Weights of a small transformer language model.
Architecture: RMSNorm before each block, untied embeddings.
Training: a variant of SOAP for these matrices, 128M tokens, 3913 steps.
Each number is 200 + 20 x the weight over its row's rms, rounded and kept within 0 to 999. Layers, rows and columns count from 0. The size before them is the row's rms in percent of the matrix's.

# gate: layer 2 MLP gate, 320x128, rms 0.218, rows 257-274, columns 0-127
# up: layer 2 MLP up, 320x128, rms 0.207, rows 257-274, columns 0-127
# down: layer 2 MLP down (transposed), 320x128, rms 0.204, rows 257-274, columns 0-127
gate257,100,196,210,168,225,242,221,186,132,203,202,194,197,186,177,188,180,160,193,206,192,175,200,208,174,173,211,220,188,213,201,224,213,222,235,167,247,215,218,179,225,187,192,215,228,228,198,197,202,207,197,208,212,189,204,207,200,194,204,172,203,197,183,201,220,185,192,223,198,229,221,217,210,214,211,194,206,182,222,188,225,158,179,197,225,212,201,169,198,236,167,158,212,238,198,201,206,192,194,194,199,190,193,202,206,185,179,198,208,245,200,232,211,186,205,175,201,213,203,201,216,220,198,237,185,228,164,165,201
up257,090,189,191,179,162,144,170,214,233,206,188,187,190,193,217,230,178,230,227,210,196,202,215,224,239,171,236,200,203,178,209,167,204,215,214,228,185,181,211,205,181,210,176,219,167,176,181,206,191,222,182,175,183,198,194,201,199,180,204,193,222,201,181,197,187,196,177,177,208,176,217,203,180,206,210,181,217,209,215,217,195,196,213,165,206,200,206,199,227,172,188,232,162,156,208,248,202,181,209,175,211,208,213,199,182,208,209,213,206,178,185,175,180,220,223,211,191,224,197,158,186,233,193,183,236,195,221,219,215
down257,093,176,219,163,211,238,223,187,178,192,196,163,181,194,183,161,200,146,240,209,192,178,199,189,186,161,212,254,188,169,197,200,196,192,228,198,208,204,185,184,207,164,193,218,236,198,187,200,162,196,181,211,215,195,196,207,219,198,212,196,212,190,182,191,213,229,186,176,223,224,222,228,193,202,197,184,196,199,233,229,219,165,185,174,232,200,168,183,211,179,201,163,224,243,182,169,209,169,181,193,199,219,204,214,191,214,201,179,191,197,181,219,209,208,180,185,195,196,212,181,173,194,208,194,214,207,194,196,223
gate258,098,214,177,242,218,171,176,176,225,194,204,216,196,194,186,170,192,165,183,190,169,233,179,166,188,216,223,216,223,188,170,182,199,180,242,228,213,227,183,206,225,212,173,236,200,200,158,179,202,171,183,177,216,233,209,215,231,194,181,209,192,198,229,220,175,236,193,201,178,212,202,204,208,203,203,178,195,182,180,172,200,208,200,188,183,202,220,164,202,172,204,170,187,187,194,193,171,234,190,204,206,185,186,207,202,227,217,223,219,181,185,175,164,206,210,193,174,173,200,180,189,197,188,192,223,196,187,184,235
up258,093,183,201,178,196,202,186,236,212,189,195,191,230,203,201,178,174,220,193,156,221,207,194,222,209,212,221,196,199,217,213,215,173,181,146,192,201,193,210,196,239,168,215,208,219,179,222,194,194,186,194,188,201,195,207,192,198,225,208,242,179,228,212,185,188,215,225,225,237,206,204,177,204,184,237,223,162,233,211,208,172,222,210,183,203,231,192,199,202,194,194,188,210,215,172,164,203,210,205,173,194,187,259,220,190,205,185,204,196,166,223,178,183,201,191,184,229,192,227,220,163,221,222,192,220,243,218,195,193
down258,099,213,193,244,220,191,202,210,166,210,212,206,218,201,196,199,229,202,223,193,204,226,232,253,191,171,206,196,196,208,147,161,175,182,189,182,217,188,199,231,213,204,217,197,180,201,189,219,183,193,165,177,213,175,205,196,196,175,194,176,207,211,200,203,214,197,217,177,210,219,184,178,212,183,231,173,183,196,222,156,177,186,211,197,196,208,200,192,197,182,218,191,192,207,216,188,220,162,198,165,192,150,207,204,179,197,174,202,233,168,227,203,172,216,155,222,236,214,184,205,187,197,211,175,197,191,179,221,226
gate259,106,188,183,210,165,214,203,188,199,179,187,228,173,194,222,198,164,162,188,213,184,180,195,214,197,199,194,188,204,174,178,181,211,210,214,195,219,185,221,155,185,213,190,182,212,225,202,193,160,177,213,191,193,167,197,250,163,193,214,194,172,183,228,175,185,198,178,193,196,180,180,213,228,221,218,177,204,218,230,183,224,181,197,210,213,193,175,211,221,234,209,204,164,172,168,204,211,195,180,194,218,211,192,183,207,200,179,215,201,172,159,174,207,187,208,199,199,194,199,179,173,158,198,175,186,146,190,170,193
up259,099,205,195,193,196,187,203,215,165,220,232,200,158,185,217,181,241,195,245,205,219,228,180,234,204,216,225,182,193,162,176,210,164,201,215,196,186,182,222,211,159,216,220,176,197,197,175,214,199,188,187,209,209,198,169,184,171,161,215,201,193,207,183,187,208,159,204,201,221,203,187,207,171,213,220,205,202,165,154,184,166,208,242,219,218,213,178,174,200,198,208,239,191,176,221,206,228,197,179,192,205,187,212,187,190,221,230,217,216,197,168,196,183,184,197,200,174,232,195,210,213,213,209,216,189,185,225,211,213
down259,093,223,188,215,198,196,205,147,186,205,202,184,194,199,212,176,204,180,237,210,209,258,219,241,203,206,219,200,158,175,173,236,239,197,223,247,195,177,236,156,178,191,206,214,209,201,159,216,172,234,200,189,183,219,216,191,190,186,218,197,208,190,188,185,205,196,213,178,198,195,204,205,210,235,205,186,197,181,207,166,184,196,183,193,214,228,176,190,177,200,162,194,212,194,215,232,225,206,199,182,176,223,188,214,224,205,194,179,180,201,194,213,207,225,187,224,190,241,192,208,218,197,217,183,210,181,198,190,217
gate260,113,216,217,223,201,194,193,167,184,220,213,195,164,180,198,208,195,194,191,213,205,203,200,167,167,184,200,156,216,239,187,167,177,182,177,223,199,201,209,199,212,177,172,185,177,188,157,218,222,222,201,173,205,207,203,200,186,180,199,237,236,186,229,199,218,206,186,199,246,195,219,221,208,184,215,178,235,213,209,189,221,207,218,186,202,227,190,202,194,183,197,202,228,204,184,213,207,200,230,157,247,199,180,172,222,239,211,207,203,196,224,205,207,197,204,194,210,229,161,184,235,187,176,181,225,196,173,193,229
up260,112,203,212,192,183,177,146,218,185,200,206,194,206,224,202,227,199,220,147,205,195,173,212,190,199,209,196,195,205,210,193,236,211,232,222,219,205,248,188,194,147,165,223,183,240,208,228,183,199,232,204,175,207,202,202,176,174,205,210,215,194,227,211,203,239,185,192,223,189,179,223,223,192,186,203,232,215,194,204,158,209,219,210,206,207,178,166,203,196,182,204,164,218,194,196,196,211,207,170,202,229,243,177,210,201,217,206,191,199,173,181,223,192,213,219,200,203,178,184,221,203,208,203,193,189,247,198,169,199
down260,113,203,206,155,172,194,155,223,208,174,194,184,175,178,205,220,220,203,173,209,203,183,215,202,230,218,172,211,188,215,210,218,203,232,195,195,219,186,204,201,191,196,213,200,219,193,191,186,201,197,233,193,171,191,178,180,190,211,198,190,196,213,194,131,208,189,193,214,184,149,179,191,185,184,194,175,199,232,213,189,187,227,192,183,202,168,181,216,216,203,197,156,201,184,195,183,199,220,204,201,200,221,164,249,185,228,171,221,210,182,216,227,170,196,218,196,204,182,187,235,157,217,230,191,178,210,223,201,214
gate261,094,200,207,189,214,206,183,211,171,195,220,185,200,174,226,187,182,202,221,200,217,220,194,199,202,179,175,207,216,152,201,211,202,212,192,168,201,194,195,167,182,205,202,235,203,226,169,228,193,199,194,160,177,178,221,209,237,222,216,226,185,164,189,215,191,192,206,179,219,223,193,246,231,227,218,200,180,209,239,206,222,180,191,175,202,199,202,212,243,167,209,207,205,202,184,164,203,203,202,221,191,163,170,149,216,202,215,195,233,195,193,176,217,182,211,204,212,200,170,239,169,187,216,176,196,211,189,202,221
up261,097,189,187,215,198,185,202,195,194,177,206,247,169,227,168,213,189,186,171,209,198,228,209,222,189,230,215,171,184,227,206,182,171,188,171,219,164,247,210,197,206,197,214,177,182,197,181,202,229,221,228,213,215,201,177,182,196,210,198,189,213,221,158,191,211,197,192,209,213,194,217,179,198,181,176,201,218,232,185,204,182,175,204,208,209,190,227,193,184,214,204,230,186,173,241,221,200,172,179,156,239,216,217,226,209,201,231,163,208,232,225,194,206,179,232,205,179,202,215,170,217,217,205,196,218,187,213,193,225
down261,098,183,219,194,184,192,208,215,226,202,189,217,212,158,184,200,204,207,218,205,208,237,208,218,185,200,195,193,196,163,182,182,193,220,216,205,198,219,230,171,210,218,224,168,205,206,145,185,178,222,229,174,196,192,189,198,191,233,184,236,194,224,176,237,187,206,201,206,201,191,236,179,199,215,186,158,224,217,205,215,184,214,230,205,154,205,207,213,173,208,210,201,232,242,226,206,194,203,155,173,193,196,206,186,177,223,233,157,162,218,209,202,202,201,222,230,184,194,184,197,199,199,210,229,181,203,199,201,182
gate262,102,186,186,165,199,192,203,173,194,205,188,219,225,221,210,183,198,218,178,198,212,180,230,182,197,156,197,223,222,209,191,203,189,225,175,212,173,211,196,165,152,177,201,246,184,193,213,193,183,184,197,215,212,185,218,241,214,190,189,233,189,179,167,200,211,208,195,198,204,180,185,194,223,216,191,212,180,203,169,222,181,206,213,211,158,207,151,201,176,185,204,230,183,175,198,202,213,226,202,189,196,203,216,186,211,150,217,226,185,186,198,144,215,206,191,206,227,178,210,190,232,189,180,217,214,167,212,175,186
up262,094,211,201,210,191,186,206,225,200,166,161,185,197,198,209,176,203,222,200,245,171,184,200,185,200,199,217,207,191,213,196,193,199,221,209,205,209,200,240,220,175,226,208,166,209,197,204,236,156,185,216,187,188,207,190,225,219,188,194,200,208,183,203,229,170,179,198,219,222,212,208,195,212,190,217,218,169,202,176,212,221,225,244,206,214,196,167,196,152,216,184,215,232,207,220,190,168,175,208,238,207,180,179,219,206,231,176,207,237,220,174,200,227,219,204,180,199,247,165,234,209,207,204,202,190,189,228,212,215
down262,099,195,187,167,223,172,203,173,191,207,163,217,190,188,179,172,213,217,168,191,227,263,171,174,216,237,195,161,217,191,178,213,205,199,217,180,219,196,197,173,197,227,203,203,236,189,231,205,186,196,238,196,220,225,211,193,181,200,221,212,232,206,193,213,199,200,161,195,210,208,205,198,208,210,225,210,195,238,211,198,197,207,180,157,203,204,186,188,212,191,202,194,210,201,211,198,216,176,192,195,233,229,230,204,204,213,222,212,201,185,182,210,204,240,225,184,182,207,184,176,191,200,185,156,225,160,158,194,193
gate263,097,196,214,224,249,202,189,184,218,210,175,244,218,187,201,210,188,175,228,175,169,196,221,208,200,190,218,181,192,193,201,192,203,204,199,225,248,228,215,201,166,224,212,207,207,207,185,221,214,196,201,215,203,204,141,207,234,197,220,187,212,188,231,182,250,195,198,214,180,213,208,195,204,174,153,199,178,229,187,181,195,186,208,213,183,210,186,180,207,183,209,192,195,184,201,210,194,209,197,168,192,212,189,214,216,226,173,228,216,179,194,214,182,165,218,202,182,201,168,190,201,253,178,231,194,175,208,236,223
up263,087,187,178,179,200,219,186,186,199,218,193,197,218,193,217,171,227,175,155,218,246,180,234,209,217,197,181,191,232,181,209,238,205,191,188,226,202,172,197,189,184,204,199,205,177,199,224,191,235,268,222,206,179,193,225,207,199,213,179,220,176,187,209,202,235,196,183,199,211,183,200,216,230,216,191,230,209,210,221,219,207,235,201,212,172,184,189,236,156,223,228,194,180,231,198,177,194,218,231,225,207,196,181,173,193,212,200,205,196,215,190,181,214,191,171,192,213,195,215,210,188,209,209,205,224,209,241,224,179
down263,091,169,163,247,188,201,196,190,182,203,184,216,181,197,207,186,206,205,187,233,235,183,223,216,189,190,220,222,220,194,208,231,152,204,210,184,206,198,220,207,195,195,221,188,179,227,172,175,205,241,197,186,180,194,181,197,206,187,181,183,169,211,180,198,246,234,214,207,217,180,241,203,204,199,147,200,182,221,214,162,187,225,201,190,209,220,205,224,207,196,217,193,190,197,211,180,194,225,226,194,199,217,180,215,219,206,187,183,183,193,209,175,214,155,219,223,196,179,178,214,194,216,217,218,227,191,173,220,156
gate264,083,247,202,201,224,221,204,206,223,207,190,162,180,182,226,213,176,205,210,232,164,171,203,208,217,213,222,211,191,206,207,204,221,206,183,214,215,196,213,182,207,160,203,177,168,244,211,193,211,185,192,225,208,206,191,187,169,233,229,191,221,194,210,211,182,192,218,198,200,171,187,206,210,189,204,214,205,211,203,166,206,220,224,187,185,196,161,179,204,203,197,184,251,203,183,154,160,218,202,255,187,195,171,231,221,192,206,180,215,204,205,187,199,223,223,170,192,204,195,199,237,191,204,171,166,185,196,178,190
up264,098,216,207,211,206,186,216,230,222,210,213,211,196,225,216,210,199,180,229,235,199,190,158,195,186,199,212,220,197,203,181,180,217,202,202,193,234,169,237,203,212,220,192,212,183,197,219,192,160,212,119,189,217,183,188,153,198,201,209,191,207,166,220,202,207,204,212,219,176,204,199,209,172,177,224,204,200,210,152,191,219,215,208,186,190,222,192,198,199,199,201,181,208,143,169,179,200,206,209,197,184,197,200,220,219,204,207,188,247,171,166,179,168,233,203,181,196,195,198,219,179,204,214,221,194,200,174,194,203
down264,086,205,206,184,170,175,219,190,178,219,177,179,204,239,207,253,203,200,205,196,200,187,203,208,201,207,198,197,184,204,198,183,212,211,209,174,226,183,231,168,247,206,205,185,212,192,237,192,172,224,155,213,204,205,180,208,215,195,223,239,216,170,187,171,189,188,212,178,191,167,175,204,157,178,233,216,217,191,155,199,182,206,209,191,170,194,217,185,170,173,200,161,195,179,181,213,207,188,231,215,195,214,212,195,165,177,192,199,224,192,201,203,200,225,212,207,213,223,168,219,214,201,228,192,174,169,192,188,201
gate265,096,182,197,208,205,245,192,202,212,213,194,214,212,208,200,201,208,217,230,217,182,235,203,183,206,191,241,207,190,169,206,227,195,181,188,186,211,256,175,192,198,210,194,192,219,175,222,211,207,194,209,194,210,205,212,180,171,186,171,230,251,173,196,215,208,179,162,204,212,169,205,198,220,178,197,171,202,185,176,183,228,225,240,160,202,215,192,187,208,218,196,219,200,165,219,219,227,224,193,199,178,195,225,185,190,207,186,180,205,189,174,205,210,179,198,199,211,235,196,168,238,217,213,180,159,186,213,174,235
up265,109,196,207,200,196,188,191,183,188,200,199,216,243,199,203,201,189,203,181,194,192,190,163,187,254,240,196,196,201,183,225,191,189,156,205,200,237,159,193,196,208,183,205,219,208,193,170,164,243,202,191,217,207,206,221,181,171,170,180,218,196,228,193,187,231,188,207,184,206,178,170,238,169,240,176,177,183,204,189,183,193,209,225,174,190,194,215,209,211,234,176,191,198,202,194,229,215,186,188,192,188,217,191,203,182,211,218,159,211,183,174,168,177,196,224,221,192,189,171,193,227,170,196,215,190,178,166,218,214
down265,105,204,221,172,181,188,186,177,184,181,211,196,190,226,237,181,214,177,215,203,215,208,191,216,230,187,192,184,222,199,195,153,165,191,222,188,265,179,206,214,180,229,197,192,219,170,197,164,205,220,203,209,199,212,228,153,176,194,185,218,196,201,196,179,217,166,214,204,208,194,172,188,217,211,221,218,210,204,205,233,208,188,216,197,203,208,186,215,188,201,207,168,229,165,210,188,199,180,172,162,194,234,174,228,192,208,193,173,222,189,227,176,207,213,233,211,214,200,211,203,242,198,213,232,181,190,197,174,215
gate266,095,196,188,176,220,176,187,206,168,192,209,224,224,160,181,227,172,260,210,178,194,186,200,148,188,175,184,189,193,174,198,168,198,201,191,222,187,221,219,221,211,208,189,206,203,204,198,225,224,220,205,191,205,235,224,213,249,195,165,201,199,221,209,188,207,158,194,199,211,177,192,198,230,194,202,206,201,192,178,181,196,198,199,171,209,241,169,177,210,198,184,230,182,225,192,189,203,198,197,224,211,210,195,208,186,172,209,194,204,199,194,166,226,169,174,167,170,212,242,195,231,189,215,215,180,202,205,219,224
up266,090,187,171,224,177,195,221,206,185,228,159,178,194,185,179,216,231,180,204,218,196,191,229,260,193,189,216,210,192,216,209,167,176,196,180,175,189,192,169,185,193,202,213,232,174,192,192,221,210,198,170,188,179,223,195,198,178,200,196,222,195,218,205,201,237,184,198,176,187,194,211,214,210,211,200,180,229,155,190,214,194,218,193,197,194,191,197,220,223,193,234,204,190,227,208,174,184,207,205,193,204,218,223,199,173,193,205,197,210,208,199,209,181,208,173,228,191,197,200,172,180,135,240,142,210,210,207,170,228
down266,092,198,145,192,215,214,218,180,192,159,209,185,201,193,196,218,192,207,217,201,189,201,206,196,173,176,193,201,188,189,224,200,199,226,159,176,208,195,192,183,218,185,175,209,180,209,165,205,229,219,215,210,216,202,199,217,217,200,178,173,187,199,212,183,252,180,203,224,210,195,206,231,238,212,221,220,144,203,189,172,190,184,216,177,221,237,143,187,230,170,203,235,191,213,213,181,190,211,187,249,194,182,199,207,217,206,221,175,203,209,203,180,231,189,197,187,183,216,224,161,213,190,219,211,199,201,192,198,202
gate267,090,213,208,207,190,196,196,199,195,194,206,221,177,177,162,226,195,209,243,194,205,204,202,179,198,194,192,183,164,182,260,191,212,188,195,218,204,196,164,223,201,222,226,205,201,205,195,215,202,250,223,173,215,227,180,213,149,192,176,175,215,232,211,212,189,171,210,204,235,202,213,235,199,184,164,185,218,182,183,185,199,232,202,208,201,201,159,183,216,216,185,192,217,173,205,203,226,203,196,223,201,209,181,197,213,182,169,200,245,193,213,163,184,175,180,193,202,192,194,232,199,177,224,175,196,202,203,169,230
up267,097,221,198,187,223,220,189,217,198,198,185,204,194,168,192,243,218,213,182,222,218,180,172,198,188,211,190,199,217,234,169,189,207,236,198,203,176,214,211,185,208,222,241,183,172,218,209,188,170,193,177,201,251,173,207,163,182,206,187,200,207,229,243,204,168,189,216,230,192,204,169,173,221,193,214,199,187,203,190,190,209,188,165,184,194,200,206,201,222,181,202,146,179,231,198,197,182,198,215,204,202,217,193,189,185,202,202,171,209,174,183,220,208,162,187,163,240,217,193,221,173,204,191,204,188,154,193,183,208
down267,098,191,190,196,198,209,197,217,195,174,194,198,194,191,185,191,229,226,189,212,204,173,231,214,205,208,199,213,213,205,186,210,229,202,214,183,177,226,234,210,178,212,204,190,171,218,212,176,211,173,157,168,227,196,214,220,220,193,182,176,214,197,202,240,211,218,238,194,180,202,161,235,198,205,195,190,208,200,193,216,199,198,145,202,201,210,192,196,213,182,195,172,174,207,209,164,203,233,172,201,233,196,198,192,205,182,214,187,206,157,183,216,223,156,195,193,241,199,241,200,186,172,196,170,228,152,198,209,170
gate268,097,220,162,232,230,193,160,200,182,185,175,208,214,231,214,164,199,203,198,199,194,193,213,198,219,201,189,199,190,194,221,209,208,217,207,179,187,157,213,172,219,208,223,208,194,233,208,211,219,166,183,201,208,188,216,192,217,211,188,226,170,214,170,213,169,206,194,200,190,212,192,204,212,207,199,213,178,173,224,188,190,195,184,201,169,230,150,238,209,195,177,187,234,189,191,182,168,178,212,168,222,151,209,218,215,195,209,158,184,218,198,183,215,215,188,214,205,210,207,232,227,189,223,170,212,209,212,230,243
up268,100,209,174,219,219,231,182,229,186,190,227,236,195,190,200,160,189,182,178,207,174,203,185,197,213,214,225,188,217,234,145,179,209,207,188,219,216,199,177,209,208,199,198,200,220,204,203,205,199,194,181,213,223,194,204,211,221,210,191,193,177,206,212,214,205,197,196,172,202,214,183,234,210,195,171,212,148,196,226,191,175,218,212,202,240,231,197,203,212,191,204,150,208,237,204,221,177,248,224,184,173,193,232,196,202,219,189,179,206,191,224,202,209,205,209,184,216,181,195,151,196,211,229,195,199,179,219,149,219
down268,087,188,238,207,206,190,186,211,216,214,172,195,212,175,185,203,205,224,186,186,172,174,234,182,213,203,204,213,206,180,204,205,207,211,198,180,198,175,221,202,194,216,168,231,169,215,204,186,211,187,167,211,183,205,205,203,221,198,180,220,189,188,164,197,190,181,197,209,196,196,213,186,190,195,223,236,182,157,197,184,191,192,216,255,166,188,224,205,183,218,217,245,223,185,201,161,206,208,209,169,216,160,195,244,152,185,203,195,212,222,207,192,173,209,180,225,205,190,211,251,210,168,217,182,179,194,232,205,209
gate269,082,200,206,220,176,211,206,192,192,171,151,180,201,194,210,226,182,217,225,209,182,193,226,188,189,175,191,198,219,204,203,199,192,197,192,234,195,233,202,210,157,197,250,200,212,178,209,201,228,201,210,195,202,191,179,226,194,173,155,234,180,221,212,209,191,190,221,250,214,226,211,207,190,210,168,181,221,199,156,170,203,226,201,197,201,226,191,201,184,198,180,188,173,181,191,197,166,199,177,210,200,214,218,231,228,213,209,187,233,197,220,194,246,209,216,209,160,221,199,193,207,159,237,186,200,213,223,199,198
up269,089,186,200,206,184,223,217,188,203,198,198,160,174,211,243,212,201,200,219,242,194,191,202,201,181,203,233,165,165,234,197,200,190,182,175,229,175,203,191,181,171,187,243,187,226,185,185,207,213,237,204,212,218,226,201,214,160,188,202,200,202,209,183,188,195,154,250,224,229,202,182,198,189,229,168,181,198,207,168,212,181,211,236,205,236,181,192,190,175,199,211,196,172,180,186,204,200,206,201,179,205,200,222,238,237,204,198,184,237,168,227,201,198,199,188,198,221,191,204,207,211,192,218,189,174,217,205,185,200
down269,093,226,218,214,213,194,236,198,195,193,222,151,195,212,198,198,187,197,211,189,213,187,224,188,192,228,198,150,194,210,214,260,197,195,206,225,206,213,193,203,213,223,207,225,198,197,210,237,217,180,211,197,211,201,169,223,187,177,203,231,197,187,227,207,215,181,217,241,215,231,159,190,202,204,186,222,188,205,189,201,178,181,180,234,228,177,216,179,181,173,193,225,252,200,187,177,167,206,184,184,201,210,186,209,198,182,170,152,206,188,227,227,195,203,214,190,187,215,192,205,194,230,214,194,210,213,209,185,243
gate270,107,221,204,181,222,167,179,191,147,196,226,203,204,214,198,194,175,202,223,167,200,220,216,190,217,225,147,225,187,207,209,208,231,186,190,175,224,177,227,198,205,232,185,223,205,224,179,225,210,195,194,208,217,186,216,221,242,218,199,175,192,192,224,239,212,164,195,223,176,179,186,225,206,187,188,195,196,189,219,228,183,161,203,259,182,211,196,193,215,177,199,174,213,216,196,214,222,191,173,223,207,211,185,176,189,203,200,195,191,209,219,189,211,200,187,237,191,181,203,179,172,211,171,214,185,187,233,219,214
up270,100,223,205,215,193,203,197,199,237,214,233,180,211,245,190,232,189,214,210,190,164,193,207,191,181,211,203,192,244,215,238,221,201,207,182,219,232,180,203,215,180,198,178,192,183,186,174,169,236,218,213,213,222,173,223,166,217,184,194,200,210,240,190,206,187,177,186,180,209,212,186,203,202,204,213,222,185,210,186,226,213,208,179,246,196,217,202,188,198,230,244,180,233,163,152,173,205,193,195,234,201,189,213,205,183,208,187,227,173,182,207,178,201,215,173,215,199,163,206,203,207,187,211,215,181,172,204,195,185
down270,103,193,200,216,208,182,195,205,219,216,240,148,195,185,175,243,190,221,187,205,230,228,201,211,189,225,222,184,222,186,209,246,196,205,174,162,220,163,186,213,162,182,171,216,221,231,231,209,215,190,196,198,207,211,199,175,220,171,188,193,190,167,199,197,181,223,183,190,140,205,194,202,209,169,193,212,177,200,211,179,197,202,183,181,215,219,181,238,212,211,181,196,207,185,175,218,185,195,203,178,189,193,219,218,215,209,163,199,200,198,200,177,171,207,182,239,201,197,178,166,220,193,205,166,199,207,210,200,219
gate271,099,225,225,212,216,184,178,222,190,165,248,211,205,218,166,181,231,202,231,229,229,198,181,193,236,175,210,193,181,223,202,226,214,193,205,223,184,221,204,206,200,200,180,214,185,232,192,162,193,208,193,200,188,216,183,206,208,234,214,139,200,212,202,184,197,197,170,224,208,207,191,199,208,194,201,201,181,202,190,214,218,226,211,227,223,200,189,192,244,183,198,172,214,203,187,196,209,171,197,206,196,168,205,158,185,163,191,215,219,176,188,205,199,180,209,224,200,207,183,159,190,240,183,223,210,198,199,245,166
up271,097,164,176,210,183,191,209,198,225,191,246,204,224,258,193,200,193,205,199,209,224,186,179,231,234,166,213,225,225,213,219,233,191,185,173,186,162,205,165,204,200,176,207,204,186,203,209,202,176,235,209,193,206,218,232,202,202,204,191,175,215,218,195,184,235,195,153,183,198,223,196,171,217,173,212,197,168,225,189,216,201,204,180,248,217,211,241,216,221,182,203,233,182,201,225,190,209,191,229,219,185,235,205,179,188,201,227,222,206,197,195,196,199,219,171,200,206,175,202,192,200,223,190,192,212,186,200,224,192
down271,095,187,184,230,195,218,219,208,198,175,185,201,210,178,186,193,196,221,178,202,195,195,231,167,182,211,221,202,187,184,214,200,198,168,199,207,221,223,212,243,202,222,206,199,214,206,196,209,228,168,229,228,199,235,199,212,241,185,184,172,184,160,197,207,229,171,223,215,181,185,202,162,184,218,200,192,199,173,249,187,175,173,201,186,183,193,213,213,213,230,214,241,189,182,192,217,208,196,196,182,157,193,201,231,206,214,224,171,200,201,202,140,172,177,189,199,213,203,219,191,222,192,213,188,194,168,184,221,224
gate272,108,200,211,181,203,202,198,198,201,188,225,206,200,199,232,207,205,193,200,182,168,204,216,209,204,225,179,179,191,169,203,195,186,187,220,189,205,204,208,190,215,154,200,191,201,219,215,191,191,202,199,203,218,222,220,197,191,177,197,160,211,197,223,181,183,155,207,209,212,203,235,239,192,213,197,208,163,196,210,211,177,222,182,171,170,182,155,239,212,221,203,211,219,242,169,230,206,202,230,185,205,179,203,189,189,210,169,157,185,226,188,173,255,166,196,181,215,205,233,191,170,221,202,227,188,171,178,230,202
up272,101,183,233,202,163,212,205,195,210,216,205,208,214,220,197,192,207,228,172,193,251,192,212,216,202,201,189,186,214,187,174,209,183,205,215,199,193,184,245,215,203,173,184,224,223,186,222,222,166,208,220,212,173,192,208,215,183,171,197,187,194,213,204,189,204,193,201,188,152,197,228,206,186,191,210,164,211,200,173,201,215,205,236,190,230,163,212,197,188,182,197,240,175,174,208,224,228,204,186,188,173,214,225,159,190,204,205,223,213,166,192,220,206,224,189,197,220,218,247,175,219,203,207,251,182,190,166,205,179
down272,106,211,211,186,192,202,197,202,200,209,225,207,183,197,194,171,239,211,217,163,246,197,168,188,214,206,211,229,172,197,194,167,231,213,165,216,205,178,205,216,208,203,199,171,218,215,213,208,223,191,193,166,192,220,216,199,216,218,168,211,167,209,181,218,190,210,193,212,178,212,178,211,205,213,245,194,222,196,216,216,198,178,233,161,197,240,237,215,162,197,222,175,179,178,216,198,225,200,169,192,193,220,173,191,195,197,204,212,196,185,203,199,167,239,200,250,187,164,193,190,198,193,247,201,189,207,210,186,204
gate273,107,207,244,221,188,140,189,181,193,178,195,204,198,213,188,216,210,217,214,216,233,188,201,238,235,183,199,208,217,239,214,216,183,171,185,236,209,239,199,175,209,196,192,209,218,209,171,224,222,196,208,193,214,193,228,201,198,216,195,174,208,220,194,213,183,218,203,211,184,194,207,216,208,192,217,153,215,205,186,213,206,183,194,207,208,232,200,226,181,179,188,262,236,223,193,169,186,198,224,221,169,171,224,202,186,193,213,218,187,204,209,207,215,205,182,194,210,192,184,190,188,165,203,186,230,186,178,250,190
up273,105,216,210,192,217,207,226,176,186,194,184,202,189,166,220,208,221,205,257,208,176,206,204,228,184,207,161,206,214,239,201,184,237,179,175,180,196,169,164,157,201,190,192,200,173,191,217,199,212,170,210,183,196,213,230,196,241,224,177,189,193,202,223,171,184,222,213,215,206,192,185,212,206,184,231,181,200,184,197,209,176,183,210,196,189,226,195,192,184,171,195,234,184,194,200,187,189,223,183,179,196,195,167,164,222,188,204,188,188,200,259,193,169,197,187,163,187,172,185,185,182,245,206,194,194,195,200,201,202
down273,106,180,235,191,224,155,204,207,206,212,180,213,202,184,199,200,216,194,202,221,219,211,204,211,162,189,181,182,228,244,210,201,185,207,220,193,215,235,201,189,216,215,188,221,192,201,178,211,246,202,196,191,219,219,211,223,196,208,178,211,187,191,187,173,199,164,189,213,221,200,187,194,178,189,176,230,178,179,216,197,206,233,192,186,164,178,193,219,193,174,204,219,210,192,159,185,168,219,226,222,206,235,185,181,170,205,237,216,211,182,234,243,217,238,189,156,200,218,168,203,176,183,224,204,200,198,217,213,210
gate274,096,215,199,216,212,171,221,187,183,216,204,203,170,194,203,230,193,164,223,181,205,239,226,233,202,201,178,187,198,166,202,217,206,191,192,183,181,192,207,169,162,222,203,184,198,208,215,208,203,232,212,209,231,210,210,193,186,232,192,216,171,223,209,189,175,201,189,230,179,201,194,194,205,223,180,191,162,238,207,164,212,184,189,196,182,183,184,205,216,167,201,244,203,181,217,174,161,189,195,187,195,182,192,189,211,160,208,254,222,186,203,169,169,201,203,185,192,166,169,200,165,198,177,212,225,207,169,203,207
up274,094,196,204,205,226,165,198,244,210,230,204,192,222,219,207,200,164,198,221,216,232,211,216,215,214,199,184,200,195,225,194,221,189,179,169,205,157,208,194,174,219,213,199,264,214,190,218,189,230,191,228,210,220,188,210,214,224,209,219,167,208,244,194,175,189,205,189,212,167,196,210,195,195,197,253,196,193,196,194,158,213,206,194,236,203,196,240,217,203,206,184,210,165,163,208,190,196,229,203,201,184,201,220,223,204,170,206,224,197,196,235,210,166,210,179,216,189,170,182,209,220,205,191,197,230,209,197,193,216
down274,098,184,187,176,158,193,190,223,197,192,198,185,187,214,193,212,165,173,203,191,232,190,207,205,220,172,202,199,216,190,203,188,210,201,162,193,177,186,177,205,212,178,215,208,199,219,195,146,242,218,211,220,178,188,165,194,219,203,199,252,196,186,224,182,194,183,147,212,176,190,198,198,168,193,209,226,189,193,235,212,186,177,217,200,187,183,205,249,178,188,171,217,178,204,205,229,195,185,218,202,167,200,189,198,192,195,197,228,222,196,214,206,182,233,188,179,216,195,199,161,177,181,220,213,181,207,175,177,235